Part of a small language model's weights.
Architecture: LayerNorm before each block, untied embeddings, attention and MLP in parallel.
Training: a variant of SOAP for these matrices, 1051M tokens, 4288 steps.
Each number is 128 + 32 x the weight over its row's rms, rounded and kept within 0 to 255. Layers, rows and columns count from 0. Numbers have three digits each. The size before them is the row's rms in percent of the matrix's.

# layer 2 MLP down (transposed), 6144x768, rms 0.025, rows 5496-5521, columns 128-255
090:082112118176095120072118119080147101090162132132128135070138127107132062145107081168144093163104119112128105130130135172154094137109108150063133124107143128161119113137154174105138118158094193126115125177123140162134108166128115088110111135106132120130142170138156145120058103113169129089192179108115098189127147147120070131097088097145118101108131102132187145176121091150179108137166
124:127183140065128089138096125154144067169095154110177146132150169141169092111141083103114171115098113108067103112212147139156073172196189144145198115177063092094141154144128160129166138072116148101134098138150094087085170159164132195043117179153167141112122067151104141160143167107084112090134167105137120137175123095093184097053169106126136150105127121170101124176157135130137127087059
095:157143112138103109162100061183152189152178108111095167118143101163066156100155175084106129155135146139102160085096158162147140143114049169144123102079132104117151130142114112149082108114138118130171185136118090128134130155109099143140104109123168183190102113162044066162109142103095198140146105128057113204131136167163096163159130147118113151101174075104122156140085147061141082126128
108:165086150142154193155160116184133151168046099148129088116126116112077153085084173159153139199175126182087095131167103185103113130099177195108156134130127175171091176146146127197170103145075149163111194077105122137084122137172174147091145179131133089103141145116114053119091143143082144155135104058181138114146098155109110107155113155112154122144149127072160103069121106075120110183101
091:112151139155183136100099153182139118098150116100133161134159119123143163077135164085113144076079126163123120096177123138119139125137076134097125166173144120143146149104152101080139156159092154029164110180125117132108138133137142119156164163128101100111156107118139118114120170132102111113115155106139106139153171130127130131130147109091139085198101199182170152106115157113134074118136
102:113105093106173129135060078103102134142139067154107143105114153154099124166158108111135136102089092145213140093132166109155168157059116080096101107185140164168105129150180124087072093053150194066159158121144122133141129115034086158178103105087157240130160122181197164158094132085185107118165166096126092107083146089128178115081123085210109179100131110164159100110119075153133068092113
083:023095130096160082112115074131073107150077204144152160064118125071132152182087129133115156141130188112142143180097098032077143125130119123116104121072083116091127161135189146097105135103119100112163065130199105083179158132115170147140102096149117135093132071065137155146173152146105077149142089106086141154135103115117113105053138162072115135106090123134090187150109077145132115094119
089:115193087084158157185192083129126134104122142137156146099131110160099125155111146180121068156109129159108139106046113100150135099090153115115142131058095151133154107118183102186142166127084107116130111137142169109099151175137097140078149149147072127151101055143137089122135113116182096151129096147149166116130164102047198103058152126105151130121126088136078137134117092111135119121160
110:141089064119132185085087140126132154135105186095141127179081112145084132200110184181123075147165111124100083095146166093209071152130123142097103062148100184049190071107144149113068149147171144112195141151156158105128116116174133055144107091073176152106123124104153189135122057091105098153132136106115199131065127131149135127093115143107072150154105144143144127198118135081109102096136
112:086121185114193102135086138139144124135099131107130084144121085170123138083144156191092093116159104139069127143153117126108102151128159083146114163143115148145166108133132102160163155160101104097150151125124155140148084120102138129115186148128130173076072081141122160113157121132191109130119178162152145105098133110163134120145077111144177167158104109115131083147170136100098193115126
106:074162115066163134126168177120135144125124111110107139068087124145114161131153168112147123164160124147152142120128150149112173166119104194117062077138204167185084173127103143161072111103107148147166134102130156096122109118110144077131151072190090125151106097161071139076120070134131113094053172086089122207169110150154151094160141120174130138144121128064124096114091089176107190127148
092:093112143122093137130129137181143131140111151117118110139170138190161081077120197204149122136219110194103102173128108111096097077146095149212097137141159114084122121109109127132149182168160167110115071171146176107171111101093139184155110141111186188131128137104157175194102130117186099109115085082194137130127130093156092106140154116105135127149081073141115093147094104139168096085081
082:135154161095173139118131093099115172141120144155112130201169107110138150136087081146192210148148130161167146085176114157077108080159158158097135153107146107136199141132102099077153163156099128123180186103129133148138165080125126099096143143186150169091138139134134158118104108173102069132125102095134063118146114136107114080127183098095124137101173116061168155095136144140183101135139
096:122142064071139097097102149135133129095153175124122167139136136111072143167189097154144215087175101138121119037116112136099075096123095158138105139106107159147126149088114142092081141179101159129136117098151148148055173132076135123137111175126112111126097074126112160123147089129136180062093150102091180157073102182071105118147089096156118176155106158174093101126142096172068128110168
091:128118183130128168194105147158143147117083112178120135122154162107111058125150151064143111143136159228134127111152127127111177176089104109135148131117147115078149184122099074157161132158203202110090098219156144127101139122169120120162185135076113117148127114069122131118131162147119143147107114084129146171147121193107135190134131186143118153107160088149149137110116114111153130100115
091:142114113120072152144100109130154169107109170096132128113135172166113130080107165120178117216161109183158136180090137085131158141118122133138095092142152132130195115110042112150121154152132136194080153133135163106124099140184150177111133134100100113114126136120113133075142087150099106084145085152105118151083110190103120104127096138125131100084092136103075149135155103147109202105164
097:183112174108123065150130104150207088101174133192154124121136094087127110142112099137156112091127099130117082174120164131179153136123150141150130157165108185173160164112163156134130093115086163017085116128112082104112100099161123143093155151140126131154177135165122161083096114086139128138144084167095200138091126126168059102134134131141173169122197142136059164124078154188142191158093
099:078132110117169158132142165099161147119048133142181131086058163136200112092115097171083115137158122160140162096098119140200163133103138063156081172160119108110141164135106137116075125093128143123112045095098125127046153166088123120149105110134145156119115135148130117171161182165111067107132179076140083176205111140112066095102185137175110147125130187171097174140198106097126141115132
104:129186170144154129107096154088104132127127156146128163130124175116106097150224134138080124117168090095154150132103134100141093186184112094174199151136076156026090039147118145078151204154167116100093172167192162152107095126152116129073146172121089100158143143104101089122128180117182108130150098124162118133155166106076146134195159093119122127185115079168139118054138129140115137115105
113:087169152157121132135124173173142123136103146152137113152145134147152125136108083133151098143140099104172127124179167174184123144125084132080159072154119139076191133173138080159094152151118103143100103151151144133160101121135153135175080142140043123190109178118157108082110088140106151156195136102138172085097163119147085135134087139130167112181165067154165167106107075118114111132129
090:154136114126125140076123155194084123167114184092114177172121053131096105142128163181106182110189088128104173107151108152061159160139124119200157127080124158165132140189086070124149115067146071107169089136041120133121078074110173100124165121086157182151109105139132172200144195186158159123098103108147114070179132123151149091094140126104101151100151156127126126198152135130135107149112
104:134171122076096132154163133100110108151094101134116141097143173148108201139142166139116151112097134132092142115150134136082094161139145104044124092139113129106089122133152101152119152129175070107143187105154127117120122111154100096149148148153169132146107096122068181129126097115175143134107079100186155129116136118095166133103159172128126162086151114144126172139130107114076132137140
115:074094099133120113120055107111160137118081103158117216139163160062140167077118069180123147162154090174113119122142149107146132129153142135070140109171167120105105080164096110143145082180121195106079127116076167173120102157069151125112100143167122120106098179114163077084143119101154192133205126140118085077165151094126119181168147119152129110119181136114157125078083097136171110166127
091:160188133115131170126145090145153138073143127096166181124123159157146117145071112122130087164142131103139102120126121163071204127147175137125141155091080123143124078130151132141100218145070170160098105126142090153170140151129089133157141088114142147111175097125079098065130055096072150183113178156143098140064142115127123086153139196134137113142103110152125141202145156072184126171139
087:079098110185125074083127159116109107179103167105166118148159171130102173067093128176164113146122128086145127138174127149126200110132153103117061129174160097069112148115110070164080107105101178119138187123088107139126077140151155090132141157071101147091102126122153163100110113148109128113124165119127173131155116105118155146139128101121154222125155078113155186092132103173111188174094
090:112170120143132155094169092195171109115132173110170103089134159116119147064106172118141111130136097143129142180062149177168135150177091101147134142173132142148105131126075169125093082165111188132089104131149102121156120199055158106091167097167175061172103131089108118154132060138150122117102141122089215125139110081135140198138141153138116077184122127129134115120174178137146137117111
# layer 2 MLP up, 6144x768, rms 0.025, rows 5497-5521, columns 128-255
089:160159114126088062178105150122079082177118096109103133083061160167172095120189113089147125142186114134107066126140149127106060133118153192166156105153048075085122037113120154115155132144088164155091164140122106165082132190133143135120118172146139112126136074134110085114109146133135151152183133164101138165144158118135227101081127116142107128108123131146095172163182137139118138127071
094:078147166128124147106133115096153031033094160093210082087162161111144096095125141109151127066102137123133115134139126078086134138046116093083131181128127131244137136159116130113118120122134132093075024110140150159085131122135171094094173176191126065058152148148194175107123106100103077158140133127153122170133049058154115106098184114164130144133086159140146091134082129139064115152175
099:093106089128125101123153140097043070153139127075119106086153095127109094132124132142116107111143190102166147138134125117153137119132149072162116086133144070103147114114129169134118108177132102150110091169114125170142131113130140118120189138161135132161109134146100153115136135164132119137123165122068131133193143108126092099114137107110093153102157086080140139106154168081090186078089
105:151133148085078153146149098088124109169108089139139105132124149082122071196090113177095108165152130084135151163104125183126113108129177118130074138102133148161108089183137130183147128060145126131084112129131162167131103097077086164082078157120167156100150122138107174148131125138137122122168144143095151118106138123083099200146164155154116132082162069083104091164122115119122148124115
094:133142111061056128102182087063143114154134144139161132071122119083099106135096166124149147182078128166150152149131137114115152124086182116129155100092112084141147134112068094144095215084082141143069085096149124107153150110105096138064092131112091113213151149117152062169095096143164089137226112137186179166063139130132128160136121170103038145111125126056172147141132124150134104089152
086:193164104151140137189172096136166141162131104122171143167154152135105117110120128115130102150127127110113133141150119207163120154069102162167225135195113150151178079103072122162202144078083116126155122102100121204078125159153085109137107142089178137143105130177171105100121103140165110109131169154193121142125113162149159136098119139141124118136157162105186067122115192144132105151098
103:159053162198104105094102178095123139159136093120125126152112161124136108078132121093130175115134125083147105137182139148117126134187078125132152139195120102096110154102080129100123099139164125189136142140143081159148116096130157114175109137109190115132203204152128154155152197139104156136146142122146103120125110139205075151183083138163095154143113176155179124140123176132120152152100
095:091098097140107112132120174087174090143133154133105149135127141083079138138103170148098132134085118155165147173167094104185147069204068138036102129127087151115161140120125140123080122137121162187113144120104163103093159188143166176157159163162089119086128122159070175148171075127115146186108137141102144127135161162114085137107139138131092108122080187119145135171108107074139113171156
094:118097137138123110142120144097065131109144172120117169149114125136171090191162166137128133096104133123094118142144109137145091164119248127118108119115179142125192171127136092129122100158172142193093079107119149089136132047143155110148168118135120117128115074101090078179124112099088107171177068080089118129148077138069090141148115088153166111145175117085170107083088203119177124195117
096:090122128130126113095158078190129141079127047102104165077141124058149088197127174131095101176117120093139140084170145119124075120059139119159073151148170121094079163130174091127181074102134112161132096165098110142118134097148125158166082098124143143132121194150126134120153121121099168184130104078142175181114143109219139125131166173092177115151142163077106118117158131141123191125138
097:183147166154191140091151134130154136142125113110147140155113152089101177113137122122115084111088118145142159167174134146160138171104072091133150128156108135163111155136153111102125101111160110152174153131091114155113105128172092074104172122175071090081112148149131108086128133163100165149179117191116134139142152137125125107121101179151196174068138168132138141101173165154111156203157
088:152109111156121124138092171098098108109144086100154154061090156155087086083172123117083086088118110178122121141127163078124124173101119149171165135143146197124088110143166147141133107081199129154160066154152075089135140169158146171169181139106117122170143096178101118072158156142153156171154144143099188126079145118113140158075142143136117104149106155204116149135108162095114166129122
101:114117138197167157143153110165077117142105092103108044056145132142168103168080175144097056166070136176103137232129135159154183176172128106158160125127134133100154097133151045123155095096123110103062122132133100090133126115199116184143135065110146142143132201113139069141112077103128084190112162135139146106153151110168195106124133111085126068136171062073183184148085102083142126139104
105:126126074147142079089158131086116105113163126095138121139112136108159167135107110227108161120113127030112148153116145111145088102167169128128080106150138119177110063109152177128125115123079056158156178070113148081168127164115136127158104123131123142098123139214125128154135125075142158112156112162115086090096126055168131103126139045105151096076078173128139117127097139121083132181138
089:100159108099189136135141180115147051152147079134071121101081081118127099167121121122106131054087157170107139110157087113123091142151123126130185168111127209092101177083194147135143091095127117164162132145102093126127135134136110123147086116150090157125132150146117099079109157133122109138161127123109193130168149050123204125112165089082130110130157105179154137141113155131137103196089
079:091161122167167134115140107106144132198098115128189111119094093085063125132127084074166165130146133186074143163124112145115167123126109120134139188137167158141143146090134173055120165117115136169073159110127100095169047125077154157194138166166067116145084174135123149106082127150123117142122142119031125114103089136153158112145131143079109138117130059150050156110110118095115176092148
100:195134109092100050120124109087123085111172107103104115164111106106057176098172154070110145114169097159115120094091160141046128163138140134044194106106085155115155121117145109130134105152080126144166144179114102127124126100059149118106100164085115085161187127111151138149102112110143131180103087123128126111101153095171156099110140132103127143150121110116165100171086107130139109098136
085:108189119143142140117113157186146098194098101105137141152178098097154138076178090125147121143185138160134135128094124174182153127078141140069161103156139159169123138116102144195108104075144119068128139169090141093152149168088105165142085119078108134059133119124124077079153081091140137163124130111129118142130130157142146157116126084112080171099091166184121103108087120111073084146202
097:047146121054103141125130131082125097164122120102143108107085170138084155132133138166046089141152130153099092137136116166118103095083099096119101106088068158185083102088161085161176144188215147108176164199098141098128128150178110110097123085151176123121129174106149173095095072147136180143107165106142095122111175157148166122098118134146154133176085084220086148075106108131083177150134
102:105101155153115123163174068095131118104168049178111079117166177135201165154143083083173075157080152132192085154104186130206096113111132145105103145146105124093134098092145127148099160173096156184118173089197146149133220161144095124149088123202084084092159130149164084048151066150084098159174184144154158153095156126119146166139144118145133144142120131126128142047118133151120114142116
082:155168164109080152120091127089080121116102095152136137106087187064157218168176117207103148157120126133079118129131103180091117098126162055060132065133141109119115116120146096214147119158161103133123167165122100134162109075161060170083116138102147120129202074090138162115137091162143150133099107113144134115098149155076176101143126113141059145116123151050157115149098164150103187124120
090:134118083115108169130083135176069129155117083153191198139145108133150156144094123084147086134157212145087118136170097096098124100146076114088139136101129155165144154109127154151108073145056134115078137145062120116112181135065183117186113081179137161125124180074119123128143134108130101102131146109107102126059110159166107154139137118115135121186172129160112114128079141114129059141123
102:108082155127102104132121193127143158146145142189141111144128104119127176080194126141121166118079132155144189097167118084161073108128098071168139097131139164108109169157111127159178080099145084098145118129096144072085084097134133120115137126107134097143108150157198121161113149178187122063169122096137143105160104176131123141131128063155110192136155137133083100074081151160118102107109
108:169150154109126200153147117122109162095168104132131108158105081120180116155112124076077140133149138198138146125090152130133099151090119147179190136092137146200100130128132154139153159138162147141118114130150134098119151098090075137092102071180166104166122124125111107176131110139146101159123116126127124113097155184133096073139121135140104095129069166147086062174088140057157074062185
121:156094142128136098157080136078098160150099088133093161167151083127158139164150077170112149151109157098137099104177130096072156127085171169096135107105157102119177137128202109106162181106177073132136179108135140123101134101186111134188074124095055185094167125156167144134115201104128163142154097148140065148092134154135092070153131074104173189069133123150126118139106089132125116126164